{"num_hidden_layers": 19, "intermediate_size": 1536, "vocab_size": 8192, "norm": "layernorm", "norm_eps": 1e-06, "bias": "all", "tie_word_embeddings": false, "parallel_block": false, "init_std_down": 0.0, "optimizer": "adamw", "beta1": 0.95, "batch_tokens": 65536, "max_seq_len": 1024, "train_tokens": 372200000, "dataset": "wikipedia_en"}
Each number is 50 + 15 x the weight over its row's rms, rounded and kept within 0 to 99. Layers, rows and columns count from 0. The size before them is the row's rms in percent of the matrix's.

# down: layer 9 MLP down (transposed), 1536x384, rms 0.0359, rows 1372-1407, columns 192-287
# up: layer 9 MLP up, 1536x384, rms 0.0283, rows 1373-1408, columns 192-287
down1372 107:82 20 31 60 25 58 60 34 33 18 31 47 60 76 40 46 69 66 45 35 68 32 34 66 47 46 37 50 59 53 56 32 48 60 35 79 40 32 08 84 41 48 52 45 46 32 36 65 38 51 66 68 48 40 50 32 69 38 46 55 57 30 49 21 39 48 32 59 61 66 23 19 55 56 49 25 79 43 47 55 48 29 52 43 37 39 48 37 72 87 37 26 43 56 62 66
up1373 106:51 60 54 57 18 57 52 46 59 79 60 32 53 39 36 65 40 66 57 40 25 58 56 77 46 32 30 77 68 44 44 30 45 28 66 50 40 63 61 36 61 55 29 63 76 58 51 49 57 33 53 46 58 48 64 58 40 47 43 35 50 39 69 51 35 41 40 58 48 71 62 20 45 52 29 47 65 65 77 40 67 50 51 44 33 64 45 62 59 37 65 06 57 35 43 60
down1373 111:34 54 53 39 46 44 42 71 28 29 22 30 13 72 71 33 55 60 22 76 67 39 44 46 40 68 45 43 43 71 51 68 54 51 52 43 65 48 21 57 55 55 40 59 44 43 41 49 63 28 81 23 43 64 35 31 62 65 57 61 79 45 56 42 51 70 39 37 56 63 52 64 45 53 69 22 62 40 31 41 71 27 43 44 38 38 46 52 68 65 41 27 38 64 42 42
up1374 103:47 37 57 38 56 53 63 37 30 67 50 57 61 39 55 40 39 71 52 64 40 67 45 68 47 56 65 67 34 48 53 48 23 36 47 51 69 32 73 65 55 59 61 56 44 44 56 34 57 61 51 35 57 50 54 49 33 60 76 51 47 77 43 55 53 51 57 25 42 64 28 58 51 63 48 57 73 62 56 54 51 37 52 42 49 50 56 44 54 36 27 54 92 41 60 41
down1374 101:56 65 54 36 23 41 38 38 65 25 64 45 48 84 52 65 61 31 66 54 59 55 39 60 66 52 73 56 63 40 46 41 70 58 69 49 23 61 72 59 39 63 63 51 21 59 65 41 32 20 26 55 30 30 44 42 44 57 43 21 62 32 37 54 77 48 69 41 37 68 71 45 58 42 48 41 41 66 38 43 72 29 33 37 57 38 68 36 32 39 48 55 34 47 60 22
up1375 101:40 33 50 51 48 51 64 76 36 62 29 55 37 21 49 72 53 59 59 51 49 48 64 34 30 51 42 51 50 51 38 39 63 40 75 48 35 50 64 61 63 45 47 40 42 27 40 32 07 57 53 37 46 37 43 70 49 66 52 40 69 54 36 67 73 70 48 54 33 73 44 47 70 43 15 38 73 53 67 62 72 55 45 32 59 26 55 72 68 51 65 59 79 28 45 51
down1375 107:38 35 59 49 56 54 57 53 79 55 51 67 76 49 54 71 47 52 53 36 58 52 56 50 37 51 53 71 49 25 58 55 31 43 83 47 40 76 30 51 65 50 56 49 35 45 45 53 57 33 31 45 51 82 66 21 59 56 25 39 67 44 36 62 60 48 65 31 80 38 52 41 38 69 76 62 39 59 56 69 52 65 66 71 79 56 33 19 45 58 32 41 30 44 35 77
up1376 102:76 64 42 71 04 62 06 53 56 50 63 42 62 40 66 63 47 71 32 44 39 84 51 59 67 69 61 35 52 75 53 64 45 50 36 52 56 63 32 49 48 52 27 47 40 40 26 62 29 52 49 61 40 34 33 61 39 33 15 34 54 62 61 49 45 46 52 65 53 51 47 50 54 50 71 28 50 45 45 31 65 30 47 17 46 38 55 75 57 50 38 32 46 45 49 48
down1376 103:26 28 29 89 73 29 49 49 61 57 27 51 52 52 53 32 68 67 56 31 55 25 47 50 28 18 32 48 29 58 59 33 56 53 64 42 60 39 56 40 42 36 72 52 73 58 46 35 42 59 54 47 37 79 64 23 29 61 57 62 40 46 53 37 73 76 87 57 56 67 79 34 52 43 35 53 49 52 49 46 41 40 44 68 39 66 24 52 33 39 65 55 44 40 38 64
up1377 098:84 39 67 48 27 66 33 45 64 59 79 53 13 68 57 64 46 48 31 75 71 70 82 45 49 57 26 40 61 68 78 73 64 60 21 24 39 57 42 40 70 76 33 49 45 46 45 51 64 36 38 26 44 40 47 57 38 34 43 58 32 57 61 58 37 70 43 51 29 56 47 40 70 39 70 61 58 15 52 43 71 56 55 54 78 63 30 58 58 63 47 49 78 49 46 51
down1377 090:60 60 50 29 50 47 56 87 51 59 82 25 51 49 42 42 41 44 43 61 52 60 34 51 66 46 52 37 51 41 30 37 22 56 43 47 70 40 64 62 61 38 59 57 53 73 42 81 55 46 61 76 55 54 29 58 55 92 77 70 53 46 42 54 37 55 37 69 60 36 57 57 76 50 51 53 56 41 61 70 41 25 36 52 46 45 54 63 63 38 69 69 11 30 20 38
up1378 107:51 58 48 59 60 53 43 50 32 64 53 43 39 70 50 28 10 76 40 31 46 45 46 58 43 47 64 49 47 49 59 41 62 54 32 39 69 44 49 43 41 47 57 53 36 69 53 34 64 81 45 18 29 58 64 63 52 48 43 55 54 25 43 66 37 29 55 33 77 51 66 38 35 43 69 55 47 72 66 28 42 40 68 72 53 51 56 54 50 75 26 46 49 45 56 52
down1378 119:36 41 32 60 63 64 53 46 69 19 72 56 72 23 76 44 52 56 47 59 42 65 72 46 33 34 29 68 52 44 31 45 49 50 57 47 48 36 64 59 61 49 40 39 63 61 37 45 27 41 55 38 38 59 75 54 43 63 43 29 24 62 33 60 34 40 09 32 43 44 54 78 86 75 47 54 63 50 56 49 53 48 52 38 58 83 80 41 73 45 45 57 48 48 38 64
up1379 095:48 65 51 56 41 63 51 42 57 54 58 54 41 38 74 34 64 48 76 42 37 72 49 54 62 53 40 44 60 44 31 43 59 42 14 47 57 31 41 49 66 67 37 39 48 52 64 56 42 43 50 14 33 34 31 76 36 58 59 35 51 70 88 50 65 28 41 60 40 45 71 87 48 43 19 73 67 78 45 77 71 38 46 48 50 53 79 50 27 49 46 54 40 44 50 61
down1379 094:36 58 42 39 46 57 44 52 29 44 56 70 53 78 50 50 65 60 24 52 60 29 61 32 54 64 77 56 55 80 63 47 63 51 63 15 60 42 53 70 40 36 45 27 53 45 63 34 69 39 49 77 49 71 51 42 27 33 49 51 34 49 55 58 52 67 72 60 61 55 21 44 54 57 53 64 60 45 55 27 32 65 37 59 71 55 45 60 44 48 63 37 77 53 49 31
up1380 098:28 57 35 28 59 18 28 63 44 64 39 66 69 64 58 69 72 51 75 48 60 50 47 43 31 18 61 49 51 41 56 27 72 61 40 33 29 50 67 43 47 84 49 60 37 57 52 69 39 57 23 27 29 42 25 40 66 20 59 68 24 64 50 60 32 42 61 37 56 32 57 62 41 66 65 76 80 27 52 47 43 46 54 25 43 48 43 52 52 56 59 42 46 26 50 44
down1380 093:66 56 61 50 45 72 43 45 35 35 36 60 52 37 44 68 45 40 29 33 62 26 29 38 58 55 48 35 44 42 61 43 54 29 28 75 67 71 42 40 41 43 42 58 52 59 52 48 51 60 48 58 76 55 61 18 54 83 42 52 34 38 65 61 54 60 84 67 56 70 68 28 58 24 45 37 35 52 54 39 54 47 32 62 43 48 62 57 47 57 25 53 45 68 44 46
up1381 107:50 75 56 50 51 43 42 56 76 42 30 32 78 38 72 30 49 34 69 86 74 60 28 34 57 29 52 51 45 54 70 43 40 46 52 65 16 41 51 32 50 29 45 34 43 28 29 22 56 47 57 61 11 55 53 38 51 67 52 45 46 25 53 66 42 33 31 36 54 36 71 63 54 52 22 58 56 37 40 46 79 54 70 32 40 37 51 43 68 44 62 60 53 39 64 63
down1381 101:71 59 54 41 54 44 29 57 57 44 50 57 47 77 36 46 51 51 61 60 41 11 64 54 21 60 64 50 37 26 66 37 64 73 34 46 78 33 63 72 27 29 52 42 80 57 56 49 46 36 41 59 34 62 33 52 29 68 49 43 50 62 22 43 82 72 50 74 49 38 33 27 44 46 39 61 80 38 47 43 60 42 54 37 19 36 37 39 26 83 66 60 46 65 53 70
up1382 102:96 78 22 43 46 55 45 68 36 84 80 59 35 54 36 12 64 52 53 70 49 34 42 58 62 51 55 50 41 65 35 49 39 44 34 34 45 56 36 14 74 67 37 37 80 43 62 34 46 75 54 37 68 64 54 73 42 32 28 43 52 48 25 44 33 44 47 46 32 61 53 43 46 30 55 32 45 62 35 47 80 43 21 61 45 40 51 36 39 67 51 53 44 69 53 49
down1382 106:08 52 48 33 48 59 60 63 58 30 29 35 36 43 43 54 49 49 39 44 68 81 30 39 80 61 72 53 54 45 75 12 62 40 48 59 35 17 54 80 45 45 50 41 31 46 48 65 59 43 61 90 32 48 22 26 47 86 51 27 36 48 55 59 60 50 43 48 58 63 17 57 29 78 54 86 46 36 41 46 61 51 46 43 71 52 50 49 29 56 39 49 54 37 59 40
up1383 096:51 41 89 55 39 57 38 44 43 69 48 25 36 79 43 27 36 65 77 59 48 36 28 62 65 54 31 88 41 37 63 42 39 58 72 37 56 39 56 65 39 36 43 52 41 75 77 64 32 49 51 58 67 38 25 46 59 61 56 63 35 46 70 46 85 31 34 38 52 57 85 47 41 62 46 87 74 44 58 23 39 86 66 49 62 26 54 67 49 66 34 27 63 56 46 48
down1383 105:54 55 53 58 52 51 57 55 28 59 38 63 51 19 56 61 77 34 58 54 30 41 44 54 82 19 74 39 59 53 49 47 48 28 51 79 39 48 49 60 51 39 32 37 55 19 40 34 56 51 47 70 23 54 63 37 24 51 44 11 63 34 40 74 36 67 99 33 45 26 60 45 79 67 58 40 44 45 65 67 55 53 29 46 47 52 47 63 48 38 23 51 48 34 68 58
up1384 091:56 21 34 41 42 66 29 49 27 65 55 43 32 55 53 56 63 61 56 69 52 55 51 39 61 70 62 54 54 42 45 74 23 63 56 32 44 62 26 33 60 18 38 43 54 15 68 66 28 55 39 22 21 14 68 46 56 35 32 62 75 73 33 64 31 43 58 65 45 29 45 58 40 35 46 46 69 50 53 37 16 57 68 70 43 49 62 71 41 60 65 49 38 57 58 39
down1384 089:34 51 53 70 57 43 46 29 50 45 60 43 39 59 61 44 60 28 67 58 32 37 75 41 28 56 45 38 39 53 61 54 78 62 53 48 31 22 49 22 66 71 35 61 63 58 46 24 28 73 61 40 72 38 39 61 33 67 45 31 12 32 44 57 39 23 42 62 65 51 21 52 63 61 36 44 29 53 56 72 53 54 76 55 52 38 51 47 45 36 41 52 47 43 82 53
up1385 101:47 46 46 77 65 75 59 77 27 75 46 39 66 74 58 29 49 49 51 47 65 56 55 27 37 37 38 38 57 56 47 37 40 29 30 46 71 30 57 49 33 37 60 60 56 56 75 28 57 45 37 18 58 46 32 50 49 32 63 36 45 43 73 59 74 61 64 26 64 42 64 65 63 45 24 47 44 78 68 38 63 39 62 58 36 61 51 59 45 39 66 69 54 66 63 70
down1385 103:55 43 48 49 67 83 33 59 54 53 48 30 36 27 29 56 43 16 73 49 52 46 53 37 64 84 23 46 51 70 42 72 28 57 55 35 72 65 09 30 49 50 40 62 49 57 29 58 63 53 46 73 61 44 59 47 40 57 40 35 37 42 71 36 52 58 90 68 39 44 57 56 56 61 32 59 54 58 30 26 27 68 56 61 38 46 65 49 37 36 60 43 29 21 47 53
up1386 098:45 72 62 50 63 37 43 46 54 63 36 44 42 49 21 60 40 52 37 44 43 73 58 51 60 54 63 46 51 50 10 33 45 38 76 65 41 50 49 60 44 63 38 29 58 41 43 40 53 57 66 67 47 26 48 36 47 35 46 53 51 53 68 55 57 37 34 51 18 32 26 60 41 37 07 23 57 56 36 47 51 40 63 43 63 51 72 81 62 20 52 45 50 53 43 33
down1386 100:71 25 29 72 23 62 58 50 28 56 42 58 56 29 62 53 58 37 64 77 58 56 62 39 42 47 48 70 19 87 70 51 44 18 24 50 40 51 45 38 62 55 34 63 61 48 56 58 53 66 20 78 67 54 47 35 65 44 43 83 21 39 21 63 47 49 53 42 71 36 54 27 48 56 68 56 43 41 66 34 69 43 38 60 56 58 25 41 56 43 66 41 81 52 33 78
up1387 099:36 37 67 36 50 44 45 43 54 63 66 55 45 63 40 60 70 42 71 41 73 38 51 51 32 58 51 44 17 40 29 10 44 31 38 27 67 31 37 55 67 48 45 44 54 28 53 59 49 70 38 55 52 69 39 64 35 34 62 57 65 66 31 54 36 40 38 56 65 70 62 35 55 36 49 36 33 28 66 68 64 27 67 55 35 18 60 77 54 50 66 43 81 26 35 65
down1387 098:56 51 51 58 47 55 67 67 59 33 42 46 66 52 62 49 63 79 45 52 54 78 94 50 54 41 33 27 62 56 60 77 51 63 54 68 17 36 56 52 46 43 44 76 34 72 51 90 39 59 31 36 47 46 32 48 79 81 65 38 51 21 57 50 28 60 50 46 56 59 47 43 49 59 70 55 51 32 45 30 71 49 18 36 51 65 47 16 48 30 34 50 50 58 44 33
up1388 097:37 50 62 66 79 54 66 35 43 44 78 57 58 59 43 60 49 53 56 50 66 20 47 28 43 45 35 67 05 63 50 34 09 26 50 61 53 60 61 40 56 66 50 30 48 24 39 50 63 56 26 23 55 28 15 56 48 46 21 54 70 45 70 42 58 41 51 63 56 51 48 65 29 69 11 93 78 46 52 59 42 54 48 50 66 43 45 52 64 52 52 58 71 55 46 72
down1388 093:40 47 48 36 53 47 26 30 68 17 56 62 06 44 72 60 58 27 40 79 41 18 79 47 54 57 71 49 88 48 77 87 49 44 65 51 45 39 48 72 20 30 61 67 23 58 40 77 39 49 21 39 40 60 22 53 55 55 49 46 19 53 43 69 39 45 17 59 40 42 71 58 57 38 54 42 35 19 53 46 59 65 55 53 52 45 84 50 60 56 61 66 48 57 31 59
up1389 100:23 49 50 65 76 46 65 49 65 51 76 86 49 68 71 63 61 49 33 57 69 35 64 52 71 62 42 53 65 54 54 62 39 61 58 37 44 62 38 46 58 50 53 56 21 36 79 64 60 68 51 54 31 47 65 52 50 49 79 35 26 62 45 51 47 38 56 46 69 56 61 64 50 56 45 60 53 40 65 37 66 48 59 38 45 68 44 64 45 42 46 49 37 37 62 30
down1389 096:93 56 62 36 37 23 59 58 44 54 34 43 48 32 90 74 48 49 45 42 57 56 35 48 40 34 35 52 55 48 67 35 48 82 70 33 34 26 67 62 41 46 50 67 55 43 32 42 49 32 67 65 14 28 47 58 62 61 38 15 61 23 47 42 27 48 23 48 41 29 67 74 59 51 48 32 40 67 40 64 70 46 15 74 66 44 36 50 53 59 34 27 87 47 61 68
up1390 100:40 43 42 32 37 41 39 30 37 43 35 38 52 55 47 48 61 50 43 44 68 35 46 37 31 55 72 67 80 57 56 25 29 69 82 62 70 39 78 62 41 51 52 28 36 37 69 62 47 61 51 34 49 28 86 41 51 53 55 76 37 60 24 67 62 50 53 40 57 31 52 60 59 68 41 44 81 38 55 37 63 47 60 57 35 60 49 39 71 14 55 48 48 83 73 56
down1390 098:49 67 49 50 61 71 51 82 23 31 55 62 49 70 39 58 40 53 31 39 42 34 56 23 61 32 56 50 46 22 57 56 34 41 34 50 46 26 49 59 72 45 30 80 65 60 26 49 65 47 44 42 56 85 18 46 47 43 27 54 64 63 65 46 45 62 16 39 68 26 68 51 53 51 53 63 31 87 31 53 40 48 42 41 55 42 63 45 33 53 31 43 43 27 45 50
up1391 105:66 44 46 41 60 44 44 64 51 74 69 99 49 72 48 55 42 66 55 47 65 53 46 63 19 55 65 35 59 42 40 18 68 25 55 19 48 68 61 46 64 47 34 14 61 49 66 27 56 61 54 31 45 81 40 50 55 32 34 62 39 50 33 71 15 59 48 70 30 67 50 30 59 65 47 60 58 55 60 57 29 65 62 51 36 66 69 59 61 76 70 38 58 63 51 61
down1391 114:36 56 61 46 38 54 66 33 59 32 39 37 68 34 51 41 52 49 61 62 37 70 31 49 45 49 51 69 61 28 48 62 44 68 44 70 37 32 40 61 51 53 46 72 46 60 43 81 48 26 41 64 60 45 62 32 25 53 88 48 37 51 66 34 64 25 57 21 46 13 68 69 71 46 60 26 50 31 53 70 43 45 44 58 77 71 45 64 33 46 67 49 81 28 69 66
up1392 096:44 35 70 31 15 66 53 60 61 65 53 53 46 68 18 36 27 62 48 63 62 61 67 52 70 60 45 34 44 65 67 27 29 38 66 27 51 51 68 55 53 24 41 37 79 53 62 60 46 84 62 28 46 38 53 20 59 51 81 44 61 60 24 62 60 40 46 67 38 72 71 42 66 39 38 58 58 68 29 33 42 63 88 67 61 35 55 74 71 74 25 50 47 39 84 36
down1392 098:46 40 47 51 76 48 56 43 59 48 71 51 54 26 45 72 41 71 33 36 66 56 45 48 67 34 45 66 24 60 50 68 74 72 21 20 31 40 47 60 50 50 59 47 67 12 46 46 28 32 57 81 45 65 57 64 50 56 48 34 43 72 38 49 36 58 30 32 68 37 55 44 37 56 41 20 62 46 59 49 79 38 47 81 43 52 16 58 35 43 53 32 60 49 58 58
up1393 099:66 45 59 38 55 52 54 37 52 59 61 34 45 53 67 48 47 69 24 64 86 74 66 42 78 28 68 60 42 50 61 60 30 54 68 41 47 50 58 50 52 45 41 41 51 46 40 54 69 35 49 64 37 32 33 35 68 36 68 77 55 42 41 65 57 72 49 59 44 29 68 46 22 71 52 72 60 34 49 40 24 38 51 43 43 48 30 56 41 28 67 55 72 58 54 44
down1393 099:74 51 36 42 53 75 30 75 48 45 54 46 75 48 37 47 47 42 59 76 36 31 28 28 43 27 32 47 55 46 48 58 55 43 54 62 57 34 57 35 41 69 46 64 52 40 53 53 37 42 61 26 58 76 42 25 41 82 36 47 46 51 73 48 48 50 41 59 17 61 33 74 70 59 55 41 52 52 56 60 46 43 57 41 39 47 54 47 52 55 48 37 41 44 18 74
up1394 104:41 43 55 50 49 44 53 37 45 70 61 57 45 39 45 46 49 73 50 52 40 24 45 39 25 53 17 48 67 59 41 60 33 46 33 56 58 38 46 30 65 34 35 37 33 33 45 55 31 61 14 40 39 47 40 33 54 45 57 52 67 41 40 85 41 39 43 56 51 25 52 47 69 63 26 72 63 47 58 44 53 59 51 65 45 55 42 71 66 70 59 50 48 64 42 62
down1394 106:42 09 46 36 55 83 58 50 58 50 45 59 32 47 81 52 56 32 42 40 69 64 37 33 49 31 59 54 44 67 45 36 43 68 80 35 59 57 61 68 47 24 42 51 66 26 51 66 24 79 58 65 55 70 43 48 12 71 67 53 48 82 68 44 38 46 66 48 47 55 20 58 71 35 48 20 50 53 42 81 76 26 49 40 66 20 64 46 73 60 46 51 54 40 55 55
up1395 112:56 51 29 37 30 29 61 56 44 69 32 74 63 75 40 42 57 70 56 43 45 49 47 31 23 52 57 51 67 65 54 32 56 45 56 40 60 41 63 50 49 36 10 24 30 38 48 64 48 38 33 39 46 38 72 78 46 65 44 57 42 39 49 23 71 50 51 65 52 59 12 25 40 74 50 53 82 62 46 75 81 57 59 47 18 66 64 56 55 52 42 41 61 85 44 53
down1395 116:56 46 46 74 75 31 55 54 63 61 35 59 61 43 45 46 52 54 12 34 65 27 62 63 54 30 45 50 34 41 48 55 67 47 41 34 45 54 30 63 48 57 32 55 59 47 46 27 73 37 66 58 62 65 34 44 65 55 30 19 61 39 59 49 62 30 39 54 42 65 38 45 33 54 40 31 65 46 46 51 69 65 38 35 64 48 36 44 60 63 56 64 55 48 43 60
up1396 100:38 31 46 35 56 60 34 64 52 69 48 65 39 36 45 13 52 68 67 47 72 36 27 08 33 40 33 63 20 57 34 44 34 43 60 71 76 45 61 68 56 58 62 40 28 27 56 46 40 59 32 56 52 56 69 32 54 38 58 47 48 42 37 60 77 57 46 64 49 59 35 88 52 41 56 40 37 62 57 33 61 44 79 50 30 28 48 48 48 71 39 32 40 58 64 55
down1396 103:46 31 40 48 56 85 63 49 48 49 09 57 49 70 45 61 75 36 61 14 51 53 51 60 37 61 43 32 37 74 63 84 40 50 41 27 26 35 34 78 39 51 45 44 53 38 83 38 67 38 58 40 29 38 49 79 24 39 49 54 46 12 46 69 66 51 47 68 53 56 48 56 30 44 41 56 40 30 71 57 34 49 41 46 70 63 62 54 45 42 67 49 52 41 51 26
up1397 099:33 64 38 62 61 45 43 31 57 55 58 23 35 37 67 67 34 50 36 27 29 48 55 56 58 64 68 54 39 49 57 10 57 27 66 37 43 41 53 48 72 38 39 62 77 41 50 11 57 60 18 28 48 58 76 58 44 36 39 28 51 48 66 77 50 19 45 62 40 61 33 25 64 38 24 48 35 65 34 43 65 24 72 43 58 57 57 55 38 44 34 59 58 42 35 50
down1397 093:50 44 42 32 66 56 55 51 47 67 46 52 42 62 16 59 64 40 26 29 60 67 46 31 22 52 80 42 50 46 59 53 38 79 55 37 46 73 30 41 59 44 58 73 39 37 47 40 60 22 59 54 55 47 23 60 69 55 32 57 68 59 32 56 67 44 55 36 63 49 58 77 54 66 54 69 57 64 26 64 49 78 51 58 34 68 53 67 35 31 48 58 25 59 35 29
up1398 099:58 68 64 45 61 32 62 30 78 48 43 82 16 75 53 51 49 48 36 41 48 74 47 70 39 54 43 47 71 56 54 14 54 55 53 49 74 53 68 55 40 47 54 47 15 57 48 67 61 43 46 43 36 38 49 53 51 34 63 67 40 23 48 74 58 55 54 57 64 40 54 27 48 66 31 60 49 57 78 65 62 55 59 46 49 41 44 59 57 66 35 60 41 60 46 86
down1398 091:48 45 61 53 32 43 47 69 37 52 46 41 58 50 53 65 38 39 58 55 32 69 37 39 44 37 48 53 33 45 36 32 69 46 67 55 16 19 58 71 75 46 29 53 39 41 68 46 54 59 54 84 58 39 56 54 45 63 44 52 37 38 56 35 73 85 50 52 42 70 55 42 76 44 50 48 40 78 00 39 51 67 70 42 58 35 30 58 62 26 67 39 43 71 34 55
up1399 101:80 54 73 45 68 52 51 67 57 56 52 34 50 64 53 46 42 80 37 72 55 25 49 56 36 46 54 35 47 33 47 71 40 68 73 62 63 38 48 60 59 42 30 28 30 39 51 51 83 58 59 40 34 24 62 43 55 30 86 59 54 58 52 42 57 44 40 70 16 67 50 42 61 40 35 60 73 77 62 54 79 56 44 64 34 57 47 48 71 37 64 38 37 70 39 52
down1399 097:59 35 37 57 47 61 70 46 67 53 31 53 46 75 44 42 65 40 72 47 61 73 60 69 45 27 50 56 39 50 56 50 83 58 51 38 28 39 35 52 68 60 68 50 43 35 36 54 21 51 77 68 53 37 45 27 44 41 41 67 41 47 44 40 60 64 49 57 72 61 56 62 40 55 52 54 35 67 45 61 49 43 70 42 54 44 59 52 58 65 56 48 66 24 74 76
up1400 106:62 44 70 34 50 44 30 66 73 78 60 70 25 78 44 58 21 62 35 65 36 44 26 39 48 36 36 53 41 43 43 60 13 62 70 37 45 64 64 44 45 60 38 37 46 43 60 39 37 52 76 58 29 51 58 48 61 41 63 28 67 28 80 58 74 62 73 45 55 50 69 77 63 39 52 74 37 66 72 19 60 59 77 44 58 64 64 57 31 80 60 63 43 58 53 47
down1400 114:41 42 50 50 49 67 42 33 20 60 36 20 69 42 61 35 50 51 79 42 27 42 38 47 43 57 40 45 73 49 63 28 45 57 69 45 75 99 45 43 38 46 50 63 33 42 37 53 61 06 61 38 45 50 48 51 54 21 65 42 37 56 55 59 40 65 88 55 61 31 19 53 56 69 46 82 54 19 70 45 29 61 36 82 48 05 62 69 14 25 57 35 41 51 61 35
up1401 104:36 56 48 46 23 45 50 03 69 50 50 56 20 54 68 33 53 29 35 57 55 33 70 36 52 53 46 38 57 14 63 54 63 14 35 28 52 60 71 46 44 42 54 43 51 48 73 64 60 58 34 74 48 50 56 66 39 56 53 37 27 45 37 73 55 51 43 75 47 54 83 45 30 49 41 64 29 57 55 16 48 57 43 65 51 26 46 67 32 63 55 31 65 47 56 32
down1401 104:64 46 40 51 65 52 40 59 57 57 48 84 45 76 47 55 64 66 53 18 65 82 57 38 47 70 58 41 50 47 62 73 53 65 34 70 54 24 51 66 82 70 42 41 22 51 31 65 86 59 68 22 50 49 72 39 37 50 55 30 36 46 60 03 63 40 33 47 25 62 55 17 46 58 61 55 43 66 49 68 51 50 26 55 36 42 67 48 58 40 24 53 48 64 31 28
up1402 100:71 75 72 34 45 41 56 60 60 48 51 62 29 59 41 44 59 37 54 60 56 80 66 38 49 40 36 44 48 32 49 57 57 48 77 71 33 38 51 61 20 82 56 64 44 37 47 20 59 42 53 62 57 73 42 77 53 24 42 48 28 59 59 28 47 56 61 41 42 32 55 64 35 61 36 23 47 48 59 47 66 44 24 31 63 23 80 58 89 35 55 30 32 63 66 52
down1402 098:46 65 37 30 47 57 44 44 55 49 81 58 76 34 39 63 59 44 47 29 32 31 32 47 42 53 45 63 38 55 59 72 29 48 48 30 67 52 63 69 51 34 37 26 56 87 40 26 38 48 41 53 51 59 78 39 63 71 40 65 74 54 37 27 34 83 55 27 58 63 76 28 50 39 64 50 38 60 52 22 24 50 51 31 51 48 54 52 28 55 36 63 56 56 35 67
up1403 104:47 70 63 61 60 43 58 54 56 47 62 54 33 62 32 57 27 46 87 74 58 44 44 31 53 53 52 56 60 09 34 30 46 73 56 46 36 46 62 39 67 61 59 22 38 42 71 14 64 63 60 49 28 57 72 73 41 76 30 45 36 40 42 78 10 51 50 42 41 53 36 38 55 53 52 55 55 47 61 55 64 66 73 53 44 61 20 60 54 57 57 24 59 54 36 27
down1403 116:47 34 44 52 32 40 81 31 32 52 58 41 69 61 45 33 45 40 49 55 42 44 62 44 66 55 27 54 79 63 45 52 68 06 60 42 50 20 30 73 39 46 42 73 57 47 44 69 24 46 57 71 47 70 42 05 83 43 62 65 77 47 36 29 56 46 10 44 42 54 52 44 46 41 60 45 61 54 44 40 54 21 75 39 66 56 27 24 63 54 48 26 69 22 55 54
up1404 094:62 41 59 42 54 34 53 54 46 59 52 62 82 53 20 35 43 44 44 78 43 63 66 56 46 30 56 39 77 42 36 44 56 47 54 69 49 46 57 48 63 55 42 53 54 50 45 43 49 71 48 29 49 33 27 59 51 52 67 48 78 74 72 37 18 66 55 56 39 36 45 43 35 57 49 65 55 34 51 41 54 44 46 46 37 64 41 36 55 39 70 57 47 53 60 54
down1404 094:34 44 29 53 43 70 51 44 53 50 86 40 37 26 62 64 62 36 44 43 41 64 49 49 48 57 23 60 24 46 67 40 37 44 50 54 55 20 42 75 72 41 48 37 53 56 48 40 60 55 75 46 56 75 78 45 63 52 52 53 39 45 42 53 55 39 51 14 65 72 57 16 71 67 76 39 53 53 45 48 20 66 57 40 74 43 62 46 89 81 47 53 61 63 66 45
up1405 095:37 46 59 50 21 60 58 30 48 75 46 62 33 39 72 58 67 51 59 50 38 46 40 78 74 67 41 37 47 68 60 45 58 37 45 57 73 50 38 38 46 61 43 71 42 30 59 43 32 29 30 49 26 59 70 66 47 45 85 53 59 35 59 64 27 60 51 36 69 21 53 41 39 44 66 74 67 68 33 46 59 36 63 34 40 68 55 35 58 46 32 31 65 40 43 60
down1405 095:58 39 41 34 61 42 65 54 43 59 62 66 66 32 40 65 27 66 35 57 45 56 52 45 33 55 42 79 58 57 51 57 50 44 41 57 30 26 42 59 37 60 42 47 50 57 35 66 59 45 60 31 61 37 43 55 45 46 50 50 46 37 16 40 40 60 75 42 38 74 52 49 70 61 53 57 07 50 42 50 69 67 63 63 78 15 42 56 51 28 55 59 61 65 49 49
up1406 095:36 58 67 60 73 52 27 40 35 68 37 51 53 55 16 54 55 55 64 23 32 55 80 03 50 62 28 61 67 32 41 47 57 43 50 53 45 43 34 42 52 42 63 54 36 50 59 56 58 66 27 41 47 61 51 43 25 22 54 45 54 55 38 78 40 38 40 51 37 45 56 59 75 74 29 54 46 43 52 44 15 52 64 64 73 52 25 51 45 63 63 38 63 35 58 32
down1406 093:47 39 39 41 36 38 69 44 75 56 76 40 61 63 24 39 17 75 61 67 33 32 56 50 46 41 51 49 32 58 42 65 41 47 30 45 73 29 30 39 63 79 45 46 73 36 40 43 42 78 71 92 53 39 54 54 60 49 70 64 50 39 76 60 39 37 44 27 62 55 76 82 52 59 55 53 26 75 73 41 56 30 41 51 48 56 68 52 30 40 60 59 41 27 64 59
up1407 103:82 61 34 34 47 43 56 44 54 54 61 47 15 54 43 54 43 63 32 67 48 42 78 60 48 50 65 39 48 53 48 46 61 64 50 36 67 48 34 53 30 49 67 34 61 57 70 41 46 41 70 24 56 56 10 87 47 48 63 70 42 49 21 41 59 47 31 49 71 40 69 50 38 71 07 59 72 21 33 54 38 57 57 55 74 47 70 55 83 41 57 52 77 64 40 48
down1407 095:56 24 44 66 51 50 41 32 47 52 37 54 64 65 52 56 16 51 71 51 48 36 60 48 92 30 58 38 49 39 63 39 39 44 54 32 65 74 60 47 54 69 57 45 44 38 44 59 60 52 49 41 22 26 51 51 70 92 65 57 63 61 67 46 27 67 35 54 72 47 44 75 46 19 70 36 49 39 40 63 45 62 69 02 72 34 43 45 16 28 60 65 38 54 53 43
up1408 103:95 60 42 52 38 53 35 55 67 55 62 50 36 90 61 44 47 28 43 09 72 55 51 49 53 16 47 31 59 45 61 40 46 55 80 26 30 36 63 27 46 49 41 22 31 64 33 85 65 73 29 54 19 62 59 55 46 63 39 43 60 61 70 38 49 49 37 64 45 41 50 33 33 42 29 50 62 39 61 34 65 25 63 24 27 67 57 46 75 69 43 18 41 63 45 40